From a checkpoint of a small transformer trained on Wikipedia.
Size: width 256, MLP 1024 tanh GELU, vocabulary 1024, 9.08M parameters.
Architecture: LayerNorm before each block, biases, tied embeddings.
Training: a variant of SOAP for these matrices, 231M tokens.
Each number is 128 + 24 x the weight over its row's rms, rounded and kept within 0 to 255. Layers, rows and columns count from 0. Numbers have three digits each. The size before them is the row's rms in percent of the matrix's.

# up: layer 7 MLP up, 1024x256, rms 0.0855, rows 388-471, columns 32-63
# down: layer 7 MLP down (transposed), 1024x256, rms 0.077, rows 388-471, columns 32-63
up388 102:155151124151132176143149114145123095108103132138098113160171121127132124128127149157176116079111
down388 103:098129146181111123125148091106066156122108149107082185108157119134114159161113116091126128142079
up389 103:121110147137132144119169159086113118125120098090104173125148150123168186103074164129154111136121
down389 103:151095093120146141149118146090130178090086123090151128084113152140110139096149112119109120133128
up390 093:105131115154110122129100176119123143112138116146123144152119183141117155093145123083175104145129
down390 087:130130129121117155175107135139145116125103136127095166115138134110101094169131127118196127138109
up391 100:132137149123137168112115134171134131097134112141132137148144137194129135165154144173106117153160
down391 106:140149172151128118124170080145130112089113077122137156138114116127084124126122095115160154159172
up392 100:131124108121144055094125137081101141096150136131171154107148165123136098138108146137114133134097
down392 096:138145130094159169120128072116150116085124141124099110120133121127133144154092182116091128115145
up393 100:091181118085140103121127161172115106091124147134141142127142139130105129118149138120096128126120
down393 102:091083154157112115125164141108103108115157164157144140165076089130164173125112127113105164172092
up394 102:171122139135133128109169147105134149147116143104120126125150109182134143156122143139110160149104
down394 098:117116131113119119148104109120156151104134167115158121157164117112134131174178138103139132152114
up395 100:116112114148147115121129160085131145160175126149109113083125143088132137138150122119126162091095
down395 103:139131096116128125123118104108118101120165113176148128115109096077142118142170107153091137080175
up396 103:147133103136131106110121159128161120118086132148092140148099155137139126131101148093162119159103
down396 107:137128112086111112121137146139089155065118120165123113127153128088088113119148155148189126127161
up397 093:174108096130132132156135124114114134135100117060164156137112128163074122144133160169123144149122
down397 096:099112153131158107105151168093118141118166123098146109141139157148126154114132124146176132083185
up398 099:173129100113125097151099135109108147138098114118167128138169150134107129165129149090095076114126
down398 100:101090150118154121124161117157143166163106130131100158134176118134144162134145080138162167129117
up399 101:100152161114118160118115142130141175144119128086106085128127169135147142139105110121125114079163
down399 103:155064184117109165089101093140131125124132122168155071111109125119106106093160108115142116096105
up400 092:163108125139097135064079145133180134143137088112115094147115142121150069137124167137135126108107
down400 098:091124123146139130146157123133099133112159126148135122149147167129103160086111142101126110131153
up401 103:129122127124102071137122114088124136104139121133157128133167134145122139132126082107081119125128
down401 104:139130108157130154129145117116092173116104114112125155135115126112153127139146150098113123089155
up402 103:136124109073118132111133133098126173133122143148131124162138128102158090080139154112135100133135
down402 097:150165187133155129178145085128120135115140135147106132159137105195141110106115136104135100124101
up403 098:140089174191129127145131140155151140118153134159140133117127159146109101164132139143128119136137
down403 098:126167119127110113111135158115113128139126126127106141141132155141153118108120138119116123147121
up404 104:141065136146087111111104146120106147135114116103138129098107121084128138171099139172161161166150
down404 097:133178117131112158144176117153161174132129165104158129097109124130154116115125136109106109125115
up405 097:121160152114119100158143132163157095139097130118116131181115120176116138185108138131147117143138
down405 093:114138102154111138118132128120120088131113089146133119132084121106111087104142119119127131148134
up406 099:157122142183101102137126135116113082135115154150094144123103144121116147145162128120139141178144
down406 098:119167132128109117176116082186151137105160128154133113097039082137132105159143117140150108146137
up407 104:142062105131144128147136103108161110120089163148131143113159139082139104166106123104132156102135
down407 108:102116080151090054114089172118107107123096099138086105157104087106161150127126121143125146167125
up408 104:111099133117141109129116100129124121148074153126120122148152149083156119098118120082133202102115
down408 101:109161097122125130151144144129060028122129139159115110135099137125078124110080124180110119109093
up409 097:137098105145144107136130125117141108065075108104118113137114121113174107153183163131152092142090
down409 097:112154129111108123147132152111153132105133110135115106131134088115132146114167138098145149149111
up410 109:127121141090132117136166139147127119128130141103102111086109166112109112086137153090162100124133
down410 106:116122161119111100119120108099127126131143144149139096142153101134126097113087101158118151120157
up411 101:108111156118142107122148127154152145086129127078086158149137089120112116164129127155186117105143
down411 096:183178113149131155148152117157134152103135145107090109127157122138180119154139087138146125108125
up412 088:148073126129100194196095155161105137153137164084153111145123146140164095183120105127162122117153
down412 094:126157157170142107156144128164166154147153122097128135107104108125145135136141158127145110164093
up413 091:115147109140129097114134135099159126064148120091092118095128122129106079133131109147100119152114
down413 092:126102105139159151095168134124093143168121127142179134114092139103147151144117113119158152158149
up414 097:151120127097130129138130070103132147092141155081108150141084144097115074162157158135156148175123
down414 104:126086101165122114137137108151133166115128115114153147132141134157070129161133148114152113148109
up415 094:115120091149114151141069132147160122124101107164141106170163158155141115188140091139124139102113
down415 094:118127156105107127142169103144118126092133093130124131113130110116111173146195161157131086168109
up416 106:137144136099144148134068140105126103132167153188137105137110138145179109139118116143112124138098
down416 107:110145145127153149076153127152120062172113118142103121113089118132090134083160096129105169116119
up417 102:153141153127133110091160132145117103107126148127134098099076094117157157110155122128089147097094
down417 100:116153131209138170133149151105111096138092156083132121132134102142115156128136142140083172135134
up418 095:137109093124125111134126111168118154095120163158128152165110103150131096130121185116116132151130
down418 097:088136093136149095119137127197108158162105164131122096117147184142124133106109154167164100107143
up419 102:138132113177124174117154124135073179134142143142143144131132120138136130125134124124183136186122
down419 105:134146139137144160153160112138146147121160108153089144127113124132093178126130128158061133101105
up420 103:133162148117123095123133132120128103097080138108107124122126141110132063145102143158127140125106
down420 100:102151096166124141102105156065146101115129106126140152137142149133115131103128108094157127158163
up421 093:127109117133126142063144139098095129145111125107155170115132119161110083150128158096145142129110
down421 096:128135151104112131156134096142152132108123099150109140147151131121069141111125079198126064129107
up422 097:135145163043103123151134119129105148117144172128106106136126127092117115116145156140123126080138
down422 097:120116126114165134096120135142113124131080102141128132134129148111089155124122139144133167132094
up423 102:139120122120143088145128192075142135153162134122117085110109085122109131153152140145137151144150
down423 103:119162114129180162078145192124122112084092110133091121115129158124146129144116100127128110120125
up424 097:145120119165152130139109129148121078113110124129165090125099129127139136122141125121142143097141
down424 100:098130100140104127114148142121127148129165128128111099169114071108133134152114160126103125162147
up425 099:151153145136129100105145162120107144103101087097106161120094091112126092127095115097138118111111
down425 103:124138154125148147100119108127144129132137154167105141107112167132093124087147071137073129101144
up426 093:141139120116181142108113142103113116134097088112134111153154129112131137141139166086087087111104
down426 095:166168143138115109087150131176135103097122156161093140131128112124115096123116134065102090109133
up427 101:146115133108134059137126167136125146155143167149120123148125144166079151089094136123136112124149
down427 104:147122128090118132126144087154169098109147106158135116074144132143120069149114124134070115125117
up428 098:099144142113115110143128131170132172126102153107099154144174130135136135166154148137126057102125
down428 092:178104102145172101147145096107137138099086141101169099131128131143098126114114132110061141107075
up429 100:107077123145117138110165111111120114114147114117110142167119123097137125129143134134113105157186
down429 104:137132128117117145147164165128199146163161120107114100129161136097126146128131115130071117161121
up430 107:144100130155119106114126159112118112104116128131144114155138148163113105144076187124113089154116
down430 106:122114144073124112170146172106146123150131118104137140160140114121107125107135138156120130123169
up431 101:071123121131144095108128123155163091148142133135118158128099127102157102136142100157109111129124
down431 095:153100162127142112146118141138119121164135114144149085110120147138124127157130139158101155083139
up432 094:084074100110121147180130111111154161128108182093159160097166124124101171124114090152095119097116
down432 101:132099135118151131160134121121107092125150118157099113101097119109097129118135131156114096123126
up433 106:152111140129139081137138129111130149122117117164119140134152119075123165137097157137166117106117
down433 111:169138122168141101097139111127117160185126116121110131136134101113143145141112108082168113147087
up434 095:126110136117111129092102096142124117128126146133127136142113117105155098122119153118138105102091
down434 094:104126111150116129141186138159112124152127115142116137099126139142155152153111132076109106162142
up435 109:106133140162125117152102120117132114108160168165126123169130162156112152196104123112138094136154
down435 113:097137194122077125132124130123118121143118114141153131183151129102150119140118130129122164083096
up436 109:160141136134157097117126121105100146115156122128092175141118130100159125119145104169116179108125
down436 102:112116140149130124121140121066128149130154133123146108122071103121140087077163109115100149166112
up437 099:150094094125140170151148139153108115110140143109131143073087108118135143140116131132147123090159
down437 095:114069159137099119096149114128111093152111120157154104135162126095073122111133131151140109141132
up438 103:104158120117126107146168154109103179114200146090143108135125132123130195116134136139147119114146
down438 096:092127160146116103155107084103143136117138142128139073099074151193126148110106142123110158180135
up439 098:132108141077114151229114111180116169098161145115101103130120115076147110144128122135116166105135
down439 097:115151096140099092127146120147156124124124128154159105115114091146165144109124136153156137111127
up440 099:147145134083158142126100088148117124115129156091143116120105162146123144102151113115127111116153
down440 098:065093154137130186097122129137090145075103138123127133132140134130078123089123102118116140125138
up441 093:131104105120135114143122148144139132103137185124145161128128151119134126107115101114124150128155
down441 090:130110139150129132118117129114100096113111106152103154155113142124194083131124157135135107115152
up442 103:153120139062168162158148142160080094112130114146138091122112146177167110118095181142112118116184
down442 097:115143140122171077152118117105157148134067162105113156144117123159111131158115120123120115117102
up443 104:140127109178103129105114101162132148109138082100127117114154150146110162130150090174142115089140
down443 104:159135095091118086128157096094122106151154132103172140141152121146086077146102119127138086119149
up444 108:153110155102087136137127158111131096114138117129115133109114100106120122107133082159125101100117
down444 103:130108139110134151103088130148167120111117133084118126130077103176135119121145195178103151139104
up445 100:097077125120126158130093194113136111106111120102119165139139109132150111137113144106127099140114
down445 097:136121151170113088128130099157110140098121131093170158129102138152157168136159092114125137103132
up446 094:123125175124100126149141103155076148125073138121095098138089149167112118139132117109115131136099
down446 095:074117121151137124140168118136194112130153075133135146129137113119147093147142156105156121076099
up447 095:117116122096120159124101119110133151112097174146096143122123145156121142142125141164158115124135
down447 096:145136133125089102154135157145165120133119108119144125116135120131111143160120106168129114088144
up448 093:174129118129123131099090119082111115120126164120107097097112170148104127142136128120149127130099
down448 099:109123162164099111111112159139104144132117115112147083141140154158135115097102099195102124173119
up449 110:108109098129133137142100112154169133118147106122115128101093115133152138111106117124086147154103
down449 111:111107091132111143120173180103113070129148177124096142132184101139115146122177086104112144134156
up450 097:119092109162115151107151143104136141164106158088126114125085092109164101109136186167080161080094
down450 088:100117089145100100097115147180120112127134130115127117100147153149144151087164134110109127150130
up451 100:143135079129137151134105142097142152107134108159124105129136131134132129173119149156168112123124
down451 098:109160160153118099141117088132154132083090096137108137146129112098129140127131125167113163140126
up452 105:132160105132123124137130125089133135136108131147129155151144135134134097131143160126119139132100
down452 101:138140110154155125138114184186168096124118108152146127135126102100136154100138121161128142109106
up453 103:132096135137139121121136144128132129113113180134131127121084177125154119127135126143141164133150
down453 101:151160130095112116120110146130147137163069106142130147130165155169119104116123139118111144127105
up454 106:094138144167117147138107118132148122146131113110096165073094136164123113108125125138128138123128
down454 108:173131122161128141119128158158123136115100130100117135080117151073098171089146126165123134118155
up455 092:157091140115130161115148138102099110159130154086112145147162087127107116171121150106109099144123
down455 088:138099148107106104139149145121146151145150108140167125064093137108128106146146092129144108110136
up456 091:143104078148091176105093151134117109143154117127147119131121132122100125106137138110120129138115
down456 089:123146133127113143162108067122154144119119126140090140176136150083135130138148132124099126122112
up457 105:177094108114155102155161116106093098104110142136116169107105161081130110123134153166111176134155
down457 107:136113126157117130136121105163091114073091139157062158131137100135127166096142143137125134165079
up458 105:133085149099109103123102110112116182136147159131069122116117110122129143087117122138121100101051
down458 107:090106139116112153148138102127097128138099126121125176087114164180128136111221084150119139087123
up459 095:183125103129143097117121129147147124124126164118133110104111136137133121151122147170115094153136
down459 083:140106099141161129124156157155078130140154119147140133159116143119095129094105108116139149115095
up460 100:177130161146107131142125128126146165157110150163129142114117105109129146133104111134107145117147
down460 099:111160107101115148129171120140121120129110093126167154154111154088136111118150103136125077147161
up461 089:167135137099123155142082137108121159126140134160105097181097096130163099120154091103175087129126
down461 097:163140130140124135130138094102134131131121095106137176139120106131111155092103122131119155090118
up462 095:118097098167124135112121135100172106115150140132081130131138122087115112095149131187119131137140
down462 101:129113089142132169097101137158122162111113162077146156098139147126096116134128170162126183145126
up463 103:143120112139112128141119123124182081125154139133182129139099124115112127111111102089135145126143
down463 107:127130149171129130120131103134174130130100092143131131107096148166127087123145152177096133117116
up464 098:118086102162161129127110107111152135140102127114143118084149089107158121097114136136141095095105
down464 098:111135137096116121115079142111129156131094145106139118110152125147133145118100140146111130096119
up465 106:134146100161136122150111122157101126091130147087150149104102146134141120127088129128128155118086
down465 105:131177112138128098135120104109132107149157148077108124131133110148129132108073121108091091157164
up466 105:122123104101147107129150181130100116130147122119141116161125098115127154098103139132127113152101
down466 104:123104095116133150152175145134117144133155112097149113145167127107139098113085133148179094101144
up467 101:113160155143166120189137128084164088120101141108156144095145152139116107149149144153136151126111
down467 110:116168144138137157177112120153127118136111111143159115134153151153115180189148102152174145112135
up468 103:126108136124084110162118098100137168102105130144130170158147113141141083138130136120127125128112
down468 097:109133160153138098105130162139111131119150145125139111146107141117129136127131099113089158089133
up469 103:136136122113189104143134118141159178119135113128149134114137151140117120117135114126109147131122
down469 098:115086151180168121146112120146100137099118121130113078176187162138130103145171172129145154142096
up470 097:137122099111143101130144123168139079142149110155115108110138190144187112162118142156132134121104
down470 104:119077085109117124114147144129135109090107105122143125132096131091119151120138080090106096104132
up471 107:118155113083130095111094152113201140116144116106108148140110074131143127152141138190135133111135
down471 102:116127173112138115097122161098128125146112124133155103147127109109098110109127085134168124120146